Weights of a small transformer language model.
Size: 11 layers, width 576.
Each number is 200 + 20 x the weight over its row's rms, rounded and kept within 0 to 999. Layers, rows and columns count from 0. The size before them is the row's rms in percent of the matrix's.

# layer 6 MLP down (transposed), 2304x576, rms 0.0325, rows 883-931, columns 360-431
091,180,200,238,170,243,190,216,170,200,204,212,213,166,181,229,216,196,181,202,206,178,199,197,213,227,229,225,186,224,204,212,182,190,181,211,208,244,207,208,222,201,145,203,181,239,211,223,167,200,213,194,186,188,177,233,194,221,221,175,155,203,187,185,194,175,187,222,175,244,210,147,237
099,191,198,166,205,202,167,205,218,225,183,193,228,190,224,202,185,246,203,188,240,189,189,222,201,211,205,174,209,239,158,221,211,219,211,215,196,218,200,204,186,233,206,223,206,196,202,212,190,201,190,188,191,166,182,189,186,235,211,224,219,217,149,183,152,224,209,192,229,194,189,223,218
104,204,208,179,183,194,210,163,249,202,186,189,217,177,221,209,214,208,211,221,195,192,202,210,207,179,188,207,220,202,230,207,198,200,232,183,174,166,163,208,212,193,213,168,222,189,206,209,209,213,184,221,183,178,221,226,177,216,223,207,223,167,206,188,215,211,192,211,214,177,243,206,223
109,206,184,221,205,255,199,230,202,165,189,206,243,204,204,185,205,182,239,198,184,198,177,164,208,220,200,198,209,202,221,175,209,210,213,184,178,226,175,206,177,175,227,166,252,246,182,211,207,213,196,200,197,146,207,174,223,194,166,233,225,207,185,225,221,176,220,225,222,202,215,210,215
102,199,215,186,251,166,195,199,219,189,214,178,233,173,216,162,185,201,189,213,201,211,195,222,175,195,196,177,202,211,190,198,172,198,237,167,205,180,166,170,176,167,191,179,189,195,227,190,191,216,203,196,224,227,209,218,189,196,210,183,181,191,230,215,184,197,237,180,194,223,171,165,176
093,176,176,186,194,199,184,186,182,220,205,171,190,193,213,224,244,196,184,216,203,222,180,209,191,151,210,216,203,189,204,202,232,171,203,207,212,220,219,192,193,202,215,185,195,223,155,206,197,233,201,209,198,207,223,183,215,202,238,189,210,170,215,165,173,192,200,160,191,214,198,173,168
106,200,191,249,220,155,234,218,201,181,214,191,181,188,186,204,188,191,215,205,175,184,203,194,229,211,186,223,180,175,189,182,198,182,201,206,210,206,202,202,166,181,200,191,173,199,207,188,200,245,161,210,189,164,208,203,237,222,192,200,180,193,195,209,206,202,195,198,215,201,175,234,180
099,208,228,192,210,173,197,196,196,203,210,208,190,186,248,165,188,193,174,203,201,184,177,213,215,190,225,226,186,214,199,193,226,193,176,184,192,202,224,225,212,206,202,207,240,195,215,212,159,191,180,180,195,189,220,187,191,179,192,199,195,193,176,182,175,201,230,147,179,168,225,216,185
101,213,216,185,220,180,224,195,205,202,185,194,202,190,195,210,191,193,221,232,206,215,224,221,243,225,238,205,182,233,196,202,180,178,209,180,231,222,190,205,177,178,210,187,204,198,199,205,187,193,188,186,175,204,160,210,208,208,184,180,204,230,192,223,203,195,193,234,186,192,217,169,198
090,214,217,193,205,194,182,228,188,199,201,164,219,168,224,228,199,236,178,197,209,204,167,193,167,177,191,193,210,186,173,198,195,199,216,190,238,207,210,217,180,189,197,220,210,183,182,186,159,216,205,225,221,223,208,178,215,182,185,188,179,216,181,192,194,207,191,172,197,196,162,211,206
122,168,175,160,180,226,206,190,188,203,168,173,218,201,211,183,177,216,179,192,230,189,166,212,189,205,190,202,192,211,198,215,196,187,193,205,184,176,182,213,232,213,190,226,225,195,199,220,202,210,198,211,211,201,236,201,219,207,188,230,241,193,214,215,202,168,232,202,222,176,187,222,205
098,213,168,244,184,174,184,185,237,179,192,212,171,187,192,190,174,200,224,204,238,217,239,185,184,203,179,221,167,178,193,184,172,180,231,246,191,230,193,209,202,189,177,205,214,207,188,221,184,199,185,169,178,178,196,188,213,239,204,203,211,194,156,233,204,216,215,199,235,202,188,223,197
093,208,177,211,203,208,197,158,179,219,224,227,190,188,196,188,201,189,183,184,201,204,196,162,228,175,191,196,231,186,172,227,186,192,187,202,205,182,171,200,193,221,217,223,213,190,199,213,184,199,223,223,188,235,199,181,196,225,167,181,194,208,173,234,213,191,186,206,189,236,207,195,178
096,171,193,151,209,225,207,172,222,210,203,191,186,204,199,235,198,191,187,212,225,205,205,245,210,211,179,202,190,194,220,196,204,206,220,174,185,193,169,211,207,198,176,196,205,231,212,202,206,188,164,194,194,213,211,245,255,217,225,199,202,196,200,206,226,202,225,193,185,201,148,233,186
087,195,200,188,184,197,182,210,173,193,181,220,204,204,169,207,173,237,175,209,201,213,211,186,181,206,148,187,186,181,242,182,181,193,180,228,204,197,228,209,176,242,198,202,216,211,207,181,213,221,192,184,194,201,208,203,204,208,212,203,169,223,190,179,169,211,201,184,166,227,172,197,184
089,225,191,190,217,192,160,202,196,200,200,186,162,156,177,232,203,221,177,223,191,211,228,170,152,199,193,234,186,217,221,206,172,191,204,201,217,167,218,204,257,178,212,228,209,217,168,191,172,164,204,181,202,213,209,192,196,186,221,188,227,222,227,201,238,210,233,194,199,180,199,198,201
104,186,194,204,182,197,217,164,196,172,185,183,199,185,142,206,231,242,189,185,164,223,204,196,202,227,201,202,191,231,200,210,180,192,184,203,217,194,166,195,213,214,204,200,222,223,205,204,182,207,189,190,193,191,183,206,187,208,212,191,235,194,192,179,189,215,211,237,189,208,197,222,245
088,167,182,179,198,191,174,177,249,192,193,183,218,210,175,228,182,230,203,170,188,222,192,199,230,201,237,215,188,167,172,171,211,237,217,180,169,226,204,196,200,180,186,198,214,180,211,218,185,193,200,234,218,188,184,188,199,211,176,219,217,205,207,237,199,197,212,207,225,214,195,215,172
097,189,202,194,195,167,180,226,203,196,204,200,180,190,213,216,198,213,196,218,213,212,192,233,218,245,193,192,223,212,196,220,202,177,218,190,204,207,207,178,206,202,186,200,177,223,214,183,191,199,198,230,218,224,193,214,216,201,224,241,213,211,167,233,191,217,231,199,192,164,194,181,189
099,209,211,196,209,178,217,199,198,152,194,193,206,216,189,191,202,221,235,177,193,191,209,196,197,199,156,222,204,187,160,192,179,218,178,183,207,214,213,228,198,207,200,211,202,219,215,184,196,231,202,211,193,200,163,190,189,204,180,200,203,208,194,217,185,215,158,193,194,155,194,198,179
103,211,172,197,237,190,232,205,204,187,190,220,194,210,207,197,234,183,195,177,176,207,206,213,206,213,196,168,214,199,193,197,195,189,170,198,178,209,217,200,201,179,189,162,214,205,135,174,182,199,194,188,178,245,207,205,214,172,191,206,217,221,191,181,210,192,217,188,234,191,191,186,216
090,179,200,237,241,173,202,219,183,183,200,191,208,199,214,205,214,205,211,173,193,193,194,204,224,228,185,186,215,197,205,187,212,209,199,215,203,185,205,195,198,198,154,212,206,212,170,213,249,233,205,178,218,244,207,178,185,191,224,195,215,209,176,158,216,179,190,165,207,161,189,192,177
096,194,183,193,228,176,171,231,223,175,219,163,180,208,203,214,209,183,192,215,193,233,171,194,134,193,219,194,204,241,204,190,165,210,206,178,207,183,190,172,180,192,166,262,191,193,200,215,188,199,199,200,180,200,197,212,171,198,209,217,206,192,203,217,185,189,205,223,204,176,166,184,155
107,207,196,171,202,220,187,239,200,218,159,182,199,187,163,188,206,216,233,178,196,229,185,175,206,184,194,222,169,227,191,155,222,174,213,196,176,218,194,216,220,218,152,180,204,194,192,191,181,184,210,213,215,201,233,168,200,180,213,197,215,188,206,201,215,165,230,181,201,181,162,218,220
088,204,181,199,175,170,182,231,220,189,201,183,225,198,192,187,204,182,173,190,164,203,204,200,190,202,205,214,200,202,165,206,185,219,229,212,184,156,194,195,205,191,188,221,228,182,192,187,211,221,209,217,209,224,171,241,215,197,176,181,214,210,148,217,206,201,216,228,213,174,228,207,210
091,214,190,179,227,209,203,214,266,201,201,205,185,192,182,221,241,229,179,175,206,223,173,205,217,224,205,175,205,193,201,206,230,200,221,205,170,191,194,201,245,212,200,192,224,198,177,187,213,191,183,182,173,169,214,178,187,181,215,196,185,226,194,212,238,223,215,192,222,210,181,206,190
104,222,198,217,223,204,189,200,202,181,193,205,199,213,178,211,239,212,172,194,194,186,194,180,210,201,187,241,201,205,193,199,240,192,206,184,177,187,224,234,213,213,195,182,190,207,199,188,210,220,187,199,158,223,208,177,215,238,205,176,226,205,175,215,240,192,235,200,152,153,205,198,208
096,204,174,174,183,194,187,181,179,215,232,167,195,167,181,193,209,220,214,217,153,212,178,193,220,200,208,211,170,245,189,176,218,184,189,169,181,174,251,197,199,200,229,252,227,170,194,213,188,208,227,201,213,202,201,198,169,206,208,185,178,221,229,213,199,235,237,208,185,243,212,198,192
103,217,198,229,218,203,189,165,204,209,166,199,189,196,191,212,207,194,164,204,230,223,175,190,207,236,204,196,222,175,197,212,227,181,210,215,168,143,194,205,211,185,254,190,199,190,185,226,165,195,189,190,195,173,266,212,202,210,225,201,203,189,253,231,182,205,201,195,202,203,228,184,195
117,168,204,205,204,194,208,208,185,211,175,199,233,181,197,213,169,210,186,198,209,187,191,218,198,172,217,180,228,229,203,186,183,202,191,193,202,186,196,204,233,193,177,233,197,196,209,250,226,209,201,218,180,174,210,187,217,220,219,183,182,206,214,194,167,185,213,224,195,209,174,230,170
102,199,226,190,201,227,194,216,167,204,197,213,228,212,187,175,222,194,200,197,181,190,167,206,215,211,212,215,211,182,195,218,227,180,202,196,203,207,190,202,208,228,250,212,211,198,189,206,170,215,196,224,198,192,234,216,222,226,174,188,210,198,184,210,209,180,249,174,213,177,175,208,190
101,206,220,209,203,209,183,188,223,186,157,158,226,186,221,159,212,200,170,200,209,214,200,213,208,224,184,201,161,195,186,182,227,203,211,222,192,200,197,196,194,230,228,210,196,198,192,225,216,173,202,213,175,197,193,212,206,226,200,196,224,227,215,205,213,222,219,193,188,209,196,186,194
104,202,208,189,193,216,185,181,208,196,181,185,192,166,215,197,203,179,190,248,212,198,184,194,180,205,209,192,208,207,180,210,182,201,201,200,243,160,210,211,197,156,190,177,217,210,223,195,204,178,167,235,221,195,202,218,221,176,174,175,212,216,188,176,213,199,215,243,171,186,205,243,192
116,161,223,207,199,213,190,206,162,188,208,196,187,236,187,192,201,196,177,200,177,226,183,203,208,229,194,175,186,202,208,209,197,204,210,192,222,206,202,160,221,207,207,223,145,176,200,186,193,211,186,199,225,218,218,189,195,224,215,178,189,250,216,266,209,182,192,189,179,198,222,193,169
093,218,233,203,156,211,166,212,190,197,183,196,221,164,175,203,232,219,233,203,206,223,240,207,199,192,192,182,201,216,220,250,208,203,187,226,214,201,195,205,198,201,186,186,188,177,221,200,206,182,208,203,239,225,189,191,243,237,199,209,234,209,191,217,217,193,176,194,203,197,169,222,210
093,210,217,209,209,208,183,217,217,205,201,184,171,189,192,204,185,205,162,203,208,232,184,182,158,216,245,203,198,198,157,191,226,208,190,160,197,222,206,193,205,227,189,221,201,211,171,200,191,193,217,196,185,173,209,206,208,189,182,193,242,236,199,163,234,214,190,197,213,197,187,199,218
100,214,216,221,182,229,203,169,214,193,206,244,179,174,215,197,225,192,203,200,175,200,215,178,212,227,171,205,176,202,206,176,247,218,222,201,233,204,216,203,194,228,190,194,195,193,216,181,205,199,216,199,222,191,169,167,213,175,217,202,229,193,194,146,197,220,205,198,210,185,217,236,238
087,188,235,214,189,165,213,233,185,188,207,194,210,212,202,213,199,217,213,198,207,247,196,148,191,223,219,183,227,155,217,206,189,201,158,186,205,200,222,161,226,176,208,206,207,180,216,207,197,255,226,202,185,193,194,176,197,165,208,182,183,182,219,221,193,200,162,204,178,165,210,226,195
104,163,149,200,190,180,200,175,188,206,184,202,174,210,217,207,220,217,200,193,260,231,188,189,209,189,221,192,212,195,216,227,172,165,198,220,209,231,192,160,210,207,246,190,178,204,176,208,170,204,209,202,223,168,174,173,201,186,243,173,207,239,201,208,206,196,206,198,195,203,216,210,194
103,175,240,209,187,201,185,215,208,193,237,169,203,203,203,228,199,205,191,212,207,186,219,213,230,187,224,245,217,186,198,217,189,159,208,229,159,231,195,152,217,165,207,184,208,226,152,193,192,217,192,220,186,195,169,191,218,171,230,215,198,205,188,214,208,213,182,243,193,203,178,181,222
103,217,207,206,244,163,169,223,245,195,220,197,212,184,187,226,208,232,184,237,178,197,220,202,209,211,224,241,190,202,155,185,203,207,229,204,213,189,197,230,197,186,202,220,219,223,186,216,228,188,197,221,191,208,190,190,189,214,233,212,181,204,194,196,197,200,180,211,213,222,214,182,217
097,211,186,201,205,189,192,211,192,188,189,198,193,202,214,214,206,198,213,213,213,247,191,221,236,214,192,194,200,185,195,213,200,210,223,191,185,185,195,204,233,202,204,181,242,188,184,164,214,194,199,203,221,191,202,195,196,179,186,182,201,214,186,198,178,210,235,186,219,199,175,186,214
094,204,193,195,195,183,188,191,210,216,214,218,216,223,204,192,171,188,192,196,219,170,171,174,215,181,199,174,187,160,177,197,231,197,186,201,210,196,185,188,192,225,216,162,196,218,200,194,186,235,204,177,185,215,202,193,203,211,196,225,206,207,190,198,207,205,170,201,214,177,202,184,222
094,207,184,171,175,203,205,188,205,204,191,222,179,195,144,197,219,214,201,206,190,236,171,184,204,181,184,204,192,218,195,242,234,202,169,174,195,215,241,196,234,191,198,210,190,197,169,205,204,221,210,197,201,175,204,203,172,182,201,198,179,231,241,213,202,206,194,178,192,228,185,163,194
093,209,233,214,225,221,177,208,236,187,224,197,226,197,155,190,199,168,224,219,215,193,210,219,187,165,237,211,189,196,169,186,176,172,193,237,222,213,201,208,220,201,202,191,192,176,184,198,143,207,186,197,182,218,217,203,228,181,209,176,217,228,238,211,173,179,220,215,181,210,190,185,164
097,202,218,185,191,193,220,233,178,212,206,180,234,211,205,224,181,176,249,236,236,178,202,171,249,224,204,217,193,214,207,174,184,204,198,211,196,179,177,161,184,220,171,186,174,178,154,224,203,221,215,166,223,200,206,195,213,241,211,179,192,165,159,197,185,174,189,228,193,209,194,243,177
086,174,156,196,249,240,186,231,207,187,204,202,212,205,187,179,229,212,209,200,214,239,189,193,174,208,206,217,192,198,178,198,188,219,211,187,214,205,221,217,189,190,169,191,213,178,185,189,251,209,213,210,221,192,236,192,220,208,237,194,217,229,192,175,219,180,221,180,218,212,211,198,176
099,155,211,219,192,224,226,194,201,214,222,185,217,222,200,220,190,207,172,213,206,210,229,185,231,191,215,180,194,221,209,174,181,184,247,196,192,168,196,143,197,218,211,203,157,190,174,162,203,216,169,217,196,205,210,152,198,198,220,185,198,224,198,219,184,221,174,211,219,214,205,219,183
100,219,176,146,146,209,212,180,192,201,198,243,213,183,221,179,228,188,215,176,192,216,204,218,164,223,211,217,223,201,157,197,200,180,191,206,154,206,198,190,215,181,216,170,175,228,192,194,229,206,203,185,210,189,225,216,230,180,236,196,197,225,186,217,210,185,191,167,213,193,171,151,214
# layer 6 MLP up, 2304x576, rms 0.0343, rows 884-931, columns 360-431
094,201,199,167,241,175,217,223,191,205,209,182,221,185,230,205,212,174,225,219,189,187,222,194,186,205,210,201,189,217,183,217,173,224,195,186,185,205,155,231,156,183,187,198,177,256,216,205,179,147,219,210,215,228,217,200,206,210,181,166,209,199,192,195,245,205,196,221,176,177,205,208,189
108,205,189,216,212,189,211,176,198,224,203,170,222,166,225,234,205,169,180,193,192,182,204,217,203,200,215,204,195,206,193,179,176,193,213,248,186,211,179,208,189,208,167,232,168,206,208,199,207,156,222,214,233,168,199,177,188,201,223,178,186,198,174,195,209,224,226,193,181,212,224,187,203
107,203,222,210,228,140,168,197,197,180,235,198,200,166,218,200,196,201,186,179,220,221,192,237,178,182,201,198,189,214,191,199,229,177,222,209,176,201,211,219,181,238,213,249,206,178,228,214,207,193,215,203,221,188,156,196,238,200,197,202,198,175,164,185,213,225,201,157,185,196,202,211,211
105,189,196,223,249,155,212,225,230,216,192,145,197,185,159,206,172,196,213,220,178,171,237,210,219,178,221,219,196,174,185,187,195,202,195,196,229,218,172,171,194,190,165,228,181,220,204,169,210,211,191,208,181,202,159,177,196,225,180,167,196,193,172,241,243,210,204,209,195,178,195,191,233
097,194,217,222,176,182,200,186,203,201,199,214,209,205,186,177,204,231,187,167,186,226,178,197,194,198,188,212,213,206,176,199,195,180,190,209,206,195,173,219,202,196,194,211,215,188,211,242,197,202,182,207,191,202,150,190,228,191,186,199,192,220,201,191,243,203,220,226,174,180,204,197,257
104,127,201,200,204,177,207,216,185,178,217,224,230,214,148,198,186,210,154,212,205,220,205,204,183,183,211,187,217,165,185,174,186,220,215,223,191,225,194,240,195,176,207,179,135,196,213,185,184,205,234,254,208,191,188,173,234,191,205,193,205,204,205,201,232,209,211,213,202,210,195,189,214
100,202,214,201,220,204,188,199,219,158,219,180,208,217,180,228,218,171,210,178,189,213,227,167,205,187,183,174,173,185,196,194,192,194,218,207,195,178,148,194,199,179,195,199,173,187,201,189,173,185,212,197,213,186,206,190,210,212,161,212,214,211,204,184,247,194,223,218,220,225,193,219,216
096,194,217,199,215,224,187,211,167,211,224,163,235,239,222,221,168,213,203,225,162,189,187,210,182,203,154,184,234,211,198,191,198,205,172,184,170,239,213,196,200,193,196,192,156,183,211,240,234,193,240,228,205,206,217,202,181,212,158,200,191,183,178,152,171,181,194,189,195,217,213,219,182
090,178,199,202,177,209,243,219,212,188,202,203,194,232,211,181,199,182,236,207,173,216,228,182,181,210,203,188,237,222,200,178,175,193,201,190,196,217,178,186,183,235,194,204,226,217,206,172,201,174,211,166,194,179,207,182,187,208,211,194,194,226,213,191,195,200,214,199,196,220,207,186,200
107,203,165,206,223,145,178,204,222,181,189,175,170,209,192,192,173,176,198,218,208,194,212,195,177,173,186,189,189,222,184,220,212,217,176,229,201,208,182,221,207,235,171,232,199,209,224,211,196,205,279,199,207,200,209,198,199,196,186,196,211,224,203,184,194,218,239,205,194,154,234,229,198
097,166,208,176,171,197,229,255,203,188,211,203,213,228,197,197,181,202,200,199,173,169,180,227,160,193,202,229,194,196,185,196,239,208,231,230,211,180,185,177,201,219,204,213,204,183,222,236,188,177,197,191,227,192,151,211,242,158,149,229,203,214,192,186,220,219,197,216,189,192,258,210,233
095,155,169,197,195,206,186,187,193,192,230,200,194,200,201,217,215,213,179,198,190,184,220,198,207,243,152,194,175,206,205,200,223,213,181,204,203,192,183,194,178,176,213,196,193,257,205,181,172,210,196,158,217,173,206,181,173,215,185,240,210,212,202,210,214,207,204,211,233,141,265,217,211
101,208,221,197,200,196,203,209,230,204,203,200,209,214,179,193,174,206,218,235,196,188,212,192,185,157,189,216,209,219,187,171,195,194,185,206,201,185,193,228,197,211,193,178,172,180,215,195,197,219,232,194,212,182,192,204,174,213,200,192,172,231,172,186,212,192,213,181,194,234,183,185,199
098,173,220,223,201,207,157,236,163,220,207,179,188,221,230,174,214,191,227,210,138,195,209,192,242,208,198,204,232,203,157,229,207,165,218,222,226,196,188,193,184,192,221,180,195,188,199,209,194,200,216,218,220,197,184,190,188,220,199,170,171,213,220,228,206,206,212,191,204,192,193,114,218
088,197,201,220,226,220,167,222,206,184,235,152,246,211,214,241,168,189,253,194,195,208,207,216,204,171,206,197,187,191,202,215,200,181,202,205,241,214,185,218,194,201,191,202,204,250,239,217,219,212,206,169,197,215,195,239,200,176,183,212,208,190,183,203,158,188,195,204,194,185,219,197,186
109,197,229,222,219,197,219,188,190,189,211,217,207,214,199,232,184,200,159,160,189,217,233,182,171,182,208,197,187,167,204,172,176,222,189,208,229,164,200,232,201,208,201,252,215,205,208,187,192,188,229,191,206,204,193,193,175,231,222,160,184,196,175,187,205,198,201,186,220,213,226,184,205
083,202,222,212,208,232,211,211,131,210,198,169,184,197,206,183,249,170,216,214,210,190,192,189,195,200,161,190,249,216,222,218,201,174,176,193,223,213,188,203,212,198,191,204,190,221,192,183,195,196,209,216,209,223,225,157,198,215,200,201,222,179,198,175,168,188,190,186,205,190,204,199,215
086,205,193,194,202,168,188,211,205,183,203,184,208,189,193,213,222,209,180,211,230,200,192,170,156,173,191,199,177,200,188,219,170,214,224,194,209,189,227,200,231,181,183,195,178,199,195,210,209,219,193,182,235,191,183,185,219,182,216,196,201,207,213,184,181,190,193,191,242,240,178,204,203
095,211,213,201,204,205,214,188,168,185,208,184,208,229,225,208,200,205,200,219,187,174,219,214,208,218,148,187,243,196,213,193,181,200,180,211,146,215,198,181,173,214,194,214,206,189,212,181,196,213,204,210,212,209,209,169,170,195,208,198,186,237,190,215,182,175,165,205,228,242,208,210,202
104,218,205,170,193,185,154,189,192,198,232,217,193,185,172,253,179,172,201,210,229,213,193,171,204,168,180,186,202,226,196,193,202,226,218,212,191,211,198,225,190,183,205,200,202,183,210,181,192,206,177,197,203,195,187,192,214,203,190,195,181,198,187,201,201,247,183,170,165,198,214,127,221
090,165,193,185,231,208,211,211,206,228,202,165,183,231,207,204,180,231,217,240,182,180,193,174,179,195,221,212,179,208,190,190,170,203,220,179,212,203,189,191,187,207,241,219,201,237,215,221,168,194,217,179,194,183,229,186,188,222,200,215,167,180,207,216,190,236,214,206,227,195,198,229,200
098,211,216,206,185,235,178,177,169,192,196,223,217,203,218,208,173,192,199,156,221,194,209,196,211,185,198,194,219,182,188,186,207,236,179,207,184,227,197,189,217,188,226,214,200,209,226,230,181,215,219,190,220,182,199,173,181,228,196,167,172,204,206,173,189,193,201,200,212,217,186,215,219
105,205,206,195,176,164,204,197,175,224,212,224,180,197,208,200,191,205,174,189,189,208,210,215,201,220,191,207,192,184,209,193,189,179,189,193,204,206,172,205,187,231,207,194,183,193,212,225,183,194,240,192,221,224,182,196,234,185,214,193,194,241,188,205,187,213,222,221,205,191,198,169,186
082,176,209,158,195,193,244,206,174,210,191,187,212,231,186,228,160,229,168,190,212,215,203,180,222,178,205,161,208,210,213,182,232,191,190,181,232,209,222,203,191,185,232,203,202,210,225,203,174,179,217,203,185,208,227,210,197,240,185,211,227,189,238,168,173,221,190,232,209,225,206,185,206
095,195,224,242,211,176,227,170,170,179,199,230,222,185,222,217,217,204,228,201,203,200,213,211,219,213,163,187,189,170,224,193,186,191,188,203,173,197,202,223,188,155,186,220,203,172,219,225,198,224,226,206,210,213,200,221,191,198,202,196,187,209,187,204,185,172,205,197,194,214,223,210,197
099,215,190,224,179,179,208,198,206,176,219,213,176,169,217,218,184,202,205,199,213,178,206,152,221,194,191,205,213,162,194,172,182,160,232,225,195,213,185,167,153,157,204,205,182,207,218,178,214,150,233,166,199,207,219,247,197,217,223,186,178,235,206,203,199,216,190,220,209,231,193,160,191
094,209,201,208,237,227,216,186,215,222,195,180,187,205,232,209,189,193,178,184,253,218,229,201,206,196,197,216,195,213,216,213,218,200,200,240,211,210,190,240,226,180,190,191,183,241,214,231,180,175,219,190,180,209,157,200,216,227,197,170,213,215,198,205,175,200,186,176,208,177,202,218,214
109,191,200,205,192,179,171,188,205,214,167,213,215,149,164,196,170,206,166,160,203,205,195,172,200,178,158,178,195,180,220,176,214,197,205,210,197,222,189,213,191,176,215,200,201,215,214,205,195,162,231,175,233,229,172,175,187,164,171,209,171,156,209,221,148,186,202,198,194,194,169,216,189
103,170,219,210,227,208,201,226,175,175,187,216,188,198,212,221,197,198,197,213,187,183,219,208,219,171,203,190,211,200,227,178,155,197,220,185,230,203,192,198,212,176,159,238,204,197,238,204,185,177,221,202,212,241,184,206,218,159,189,147,214,225,209,227,217,213,229,194,189,168,219,186,202
108,221,223,216,185,181,197,215,232,171,207,207,193,211,153,197,189,187,191,202,191,212,202,208,175,191,195,234,184,194,184,230,208,215,217,183,175,202,209,201,177,208,219,218,207,215,187,184,211,191,221,204,217,182,178,211,190,230,178,191,198,220,196,209,218,203,195,195,216,181,239,208,238
103,207,226,207,178,152,199,214,237,198,182,192,191,187,221,232,212,194,189,197,181,208,193,195,195,201,218,199,199,222,175,195,190,201,215,202,216,204,199,199,191,187,199,207,211,167,192,210,191,163,214,180,187,221,213,237,201,202,213,187,193,204,212,208,179,186,205,190,171,200,191,224,189
097,199,206,231,194,178,195,205,205,192,208,171,180,198,209,211,187,185,172,222,188,168,229,205,222,214,223,223,229,231,194,194,221,194,199,192,197,239,221,226,216,245,162,211,183,169,222,202,149,209,217,238,211,186,172,201,193,199,226,197,213,219,211,185,190,235,209,155,206,207,227,224,171
114,172,224,217,215,166,243,218,195,168,190,197,214,207,186,187,176,180,210,235,183,231,206,208,187,204,196,212,176,192,196,176,195,190,198,173,218,241,183,196,214,167,235,242,217,180,186,217,188,193,191,232,198,188,198,221,233,187,207,173,207,208,193,230,179,175,220,192,209,173,221,202,206
098,218,205,211,171,157,219,169,206,184,242,200,219,206,189,221,159,183,186,224,208,163,208,219,158,201,176,197,229,152,176,186,216,224,192,224,192,189,200,197,179,203,226,194,191,189,186,201,227,187,228,212,226,194,178,171,168,216,181,155,162,219,216,179,215,229,187,185,230,195,201,179,193
099,217,193,227,199,191,193,184,147,196,226,224,186,208,207,229,216,186,214,204,198,193,206,203,185,220,167,210,197,186,193,171,215,158,215,221,222,220,185,176,220,215,197,203,202,191,213,227,228,207,225,178,203,202,184,207,206,203,174,173,173,215,193,211,189,175,208,161,182,222,193,168,179
102,155,211,190,214,201,212,200,165,220,163,184,216,186,203,192,198,182,221,206,189,198,267,192,172,185,172,204,236,248,195,235,192,198,177,181,209,203,191,211,181,184,212,204,188,221,219,182,188,208,237,184,212,198,195,231,228,160,162,168,197,196,182,236,166,200,209,223,231,188,178,219,189
094,198,206,182,202,227,215,185,210,214,144,196,205,148,215,187,232,184,197,177,185,173,185,245,212,201,210,211,206,225,208,217,193,189,192,185,216,176,167,230,199,200,155,206,212,225,201,218,210,176,195,240,211,215,220,217,201,201,193,181,205,213,183,207,191,209,186,175,172,150,235,158,219
095,177,231,226,215,223,204,193,200,178,195,156,170,186,223,223,201,177,217,233,183,213,206,194,226,215,212,231,220,221,172,206,209,186,167,209,183,230,190,203,186,199,211,224,212,264,184,230,169,185,208,201,213,194,184,218,193,173,174,207,183,201,189,190,229,202,186,195,211,185,218,161,196
103,175,173,191,194,216,209,206,206,177,217,202,202,177,201,196,183,166,188,231,195,206,254,225,227,224,183,220,220,224,226,185,173,219,211,223,228,185,204,230,195,196,173,225,169,196,205,243,190,185,187,178,213,184,186,230,210,234,230,201,197,179,193,209,208,172,244,242,214,213,212,213,175
097,223,212,225,239,220,210,195,201,207,165,186,218,197,222,194,180,232,215,215,214,180,212,233,199,212,193,195,180,193,187,211,213,197,158,199,230,210,179,225,201,202,200,209,192,209,218,230,220,197,201,190,201,200,170,184,190,217,197,206,220,179,173,190,202,229,178,201,170,173,222,175,188
102,172,192,185,216,192,197,218,215,171,210,192,223,167,229,205,169,209,202,178,138,186,212,199,190,183,210,247,182,220,200,196,185,197,206,205,185,173,167,212,198,194,191,191,189,234,199,216,185,196,224,228,206,220,214,169,224,198,194,179,196,187,196,195,187,225,192,212,202,171,222,190,213
102,201,214,216,197,189,227,201,202,199,175,187,214,212,216,224,177,209,220,194,204,205,228,219,212,178,190,202,180,177,204,201,180,190,181,187,220,185,188,239,161,225,184,251,151,236,189,223,167,149,220,208,238,237,229,207,201,212,190,191,197,251,203,181,194,228,222,231,181,165,207,215,224
101,189,201,180,184,203,189,217,182,170,210,197,219,202,200,189,182,166,183,217,171,184,201,185,206,161,204,231,193,212,206,235,182,190,191,222,208,208,192,202,190,180,192,190,228,200,202,198,203,184,155,221,187,198,218,188,167,233,197,224,171,202,212,209,218,210,188,214,208,204,208,203,237
098,185,173,223,202,191,209,202,183,198,187,183,155,163,197,189,181,203,170,181,205,208,190,184,231,161,194,201,193,232,188,179,246,197,191,192,182,201,177,230,182,216,201,200,181,204,213,182,211,203,237,193,212,218,161,231,212,164,183,230,170,179,216,207,181,206,236,203,187,194,193,177,203
102,193,225,236,224,219,187,188,212,210,213,170,190,223,175,201,172,221,196,193,200,216,226,179,199,174,177,194,219,210,190,189,228,206,208,194,220,164,172,203,222,224,179,205,216,194,221,216,162,197,210,219,215,190,192,165,165,182,197,189,209,220,188,199,209,212,178,203,225,187,163,164,236
091,220,222,195,233,182,214,192,215,184,181,188,182,175,208,227,191,196,166,238,188,183,215,207,206,226,196,205,220,213,209,236,193,163,179,202,180,229,194,225,206,178,197,219,187,213,196,203,171,192,221,170,205,182,186,241,204,203,170,201,204,193,219,215,208,207,201,196,227,177,216,196,251
096,188,245,208,206,173,210,194,182,195,188,213,199,168,218,213,191,187,198,192,216,184,165,220,205,162,224,221,165,167,176,188,241,205,236,227,173,196,175,236,177,189,210,177,205,188,227,215,201,213,210,206,206,194,178,208,195,207,189,221,187,192,171,210,243,201,170,197,205,223,225,190,208
104,168,196,201,213,205,198,249,163,209,197,197,189,197,178,215,163,221,195,210,169,214,180,190,187,198,183,203,209,254,153,175,199,165,208,187,175,207,187,147,193,153,221,196,165,182,231,199,224,186,220,191,198,219,214,180,174,199,200,186,185,245,204,202,231,202,212,199,204,183,188,181,244